Weights of a small transformer language model.
Size: width 128, 4 heads of 32 (2 for keys and values), 3.24M parameters.
Architecture: LayerNorm before each block, biases, tied embeddings.
Training: a variant of Muon for these matrices, 117M tokens, 10044 steps.
Each number is 500 + 50 x the weight over its row's rms, rounded and kept within 0 to 999. Layers, rows and columns count from 0. Numbers have three digits each. The size before them is the row's rms in percent of the matrix's.

# layer 13 MLP up, 512x128, rms 0.0914, rows 504-511, columns 0-63
103:449391551421542526435378518589547493481594491588357423543451431485506524466523490462515484478512437469518533499461513558507557419505451522470494546406533508459471491522540544492510506476475519
112:484481482560573486539531525531480421617546470510460470602572421515547457431447393503519449438599508507569482446450432552420546528478511470580489465470493555477512575464641610531524493430415462
096:394488504446477460410576420554484510569469609510505457558487559447511479465460606483610415553489496548486489508462498505495567532573461592577444450511556535482525435455437509475531424503538461
109:508467536430502488478451510466515504464558484449550605541549507543413455526535479501593491458456513454521451530528494588456625538509529427424555460564453463497591540450466540518474517493433481
097:515448452477489471463497528549576442540557468535560511455526520480502447495459402529400495440448580490534417529454432505622459487437477540536392443540545494518467540536441516601457541420567519
095:568508568539458580570543443474455489484547488512492511460480504544509530414481420597468508546528454408464575477465498488463532482487486552535529562478429447481512623514545666471396431555508429
103:476481489567461513567450442525511481462528613492507511491550523443361581490465509459541457539568515570494503471457566473591479519505586538527483500414488525498500428486516600574437565452516504
104:381503556588457495489520455497491584491594499491375455497512562501443548531413520488562461539460535530472472445533524532566536515522513540547510542489464489499389472469555493416443591603536514
# layer 13 MLP down (transposed), 512x128, rms 0.0353, rows 504-511, columns 0-63
101:519590494588516480594499478420570489567450575538557473533536391541439577543543534510417522529487450517535490460430522464565518571476455513406484347502498472506515503498500532497517590516515452
115:396522448570472497463557497571526529538464500540562478485528440437558556432516484536537444493508521569459446440536511529539546527478471515474564375523493469453520459420614622615536425555456391
103:566479477565462506520545452427482579564484391521470514524504506476416482482502436504531481483541421564446508492529534556519439497548473484537642530372536480488443457488454462539507659530461468
116:494518503500448544575475498543465522401626451475550502524508464394546493487538522547467536504453471532563489520528522503499525580497490550598490496585444547463479387448424537484487386547500444
095:492454529409484484517447500537529499484515518470500556535462550415626446479559608462469558557554450483443594489483503499458499518567617507518482589463431532480421462467516515411495429613559495
089:475457459474493522472427539557589537442521630479417513518465487500497493483412464453488519408470519477511453579505482586497466475584576519497571479481589522574520488499512522488563511457494502
103:495472518442508471477448535464484554484477348508484529470524494585544559532485436484399530550414454558474514630492516526448506492431502544521537584512481560630507472458499539501429442512428507
107:437479498453506448459491426459532527519548558584468504518514526487371499556474528482561536444533623421493492492454459539469512461637560458448503443506513505484527572540481550524491419516460548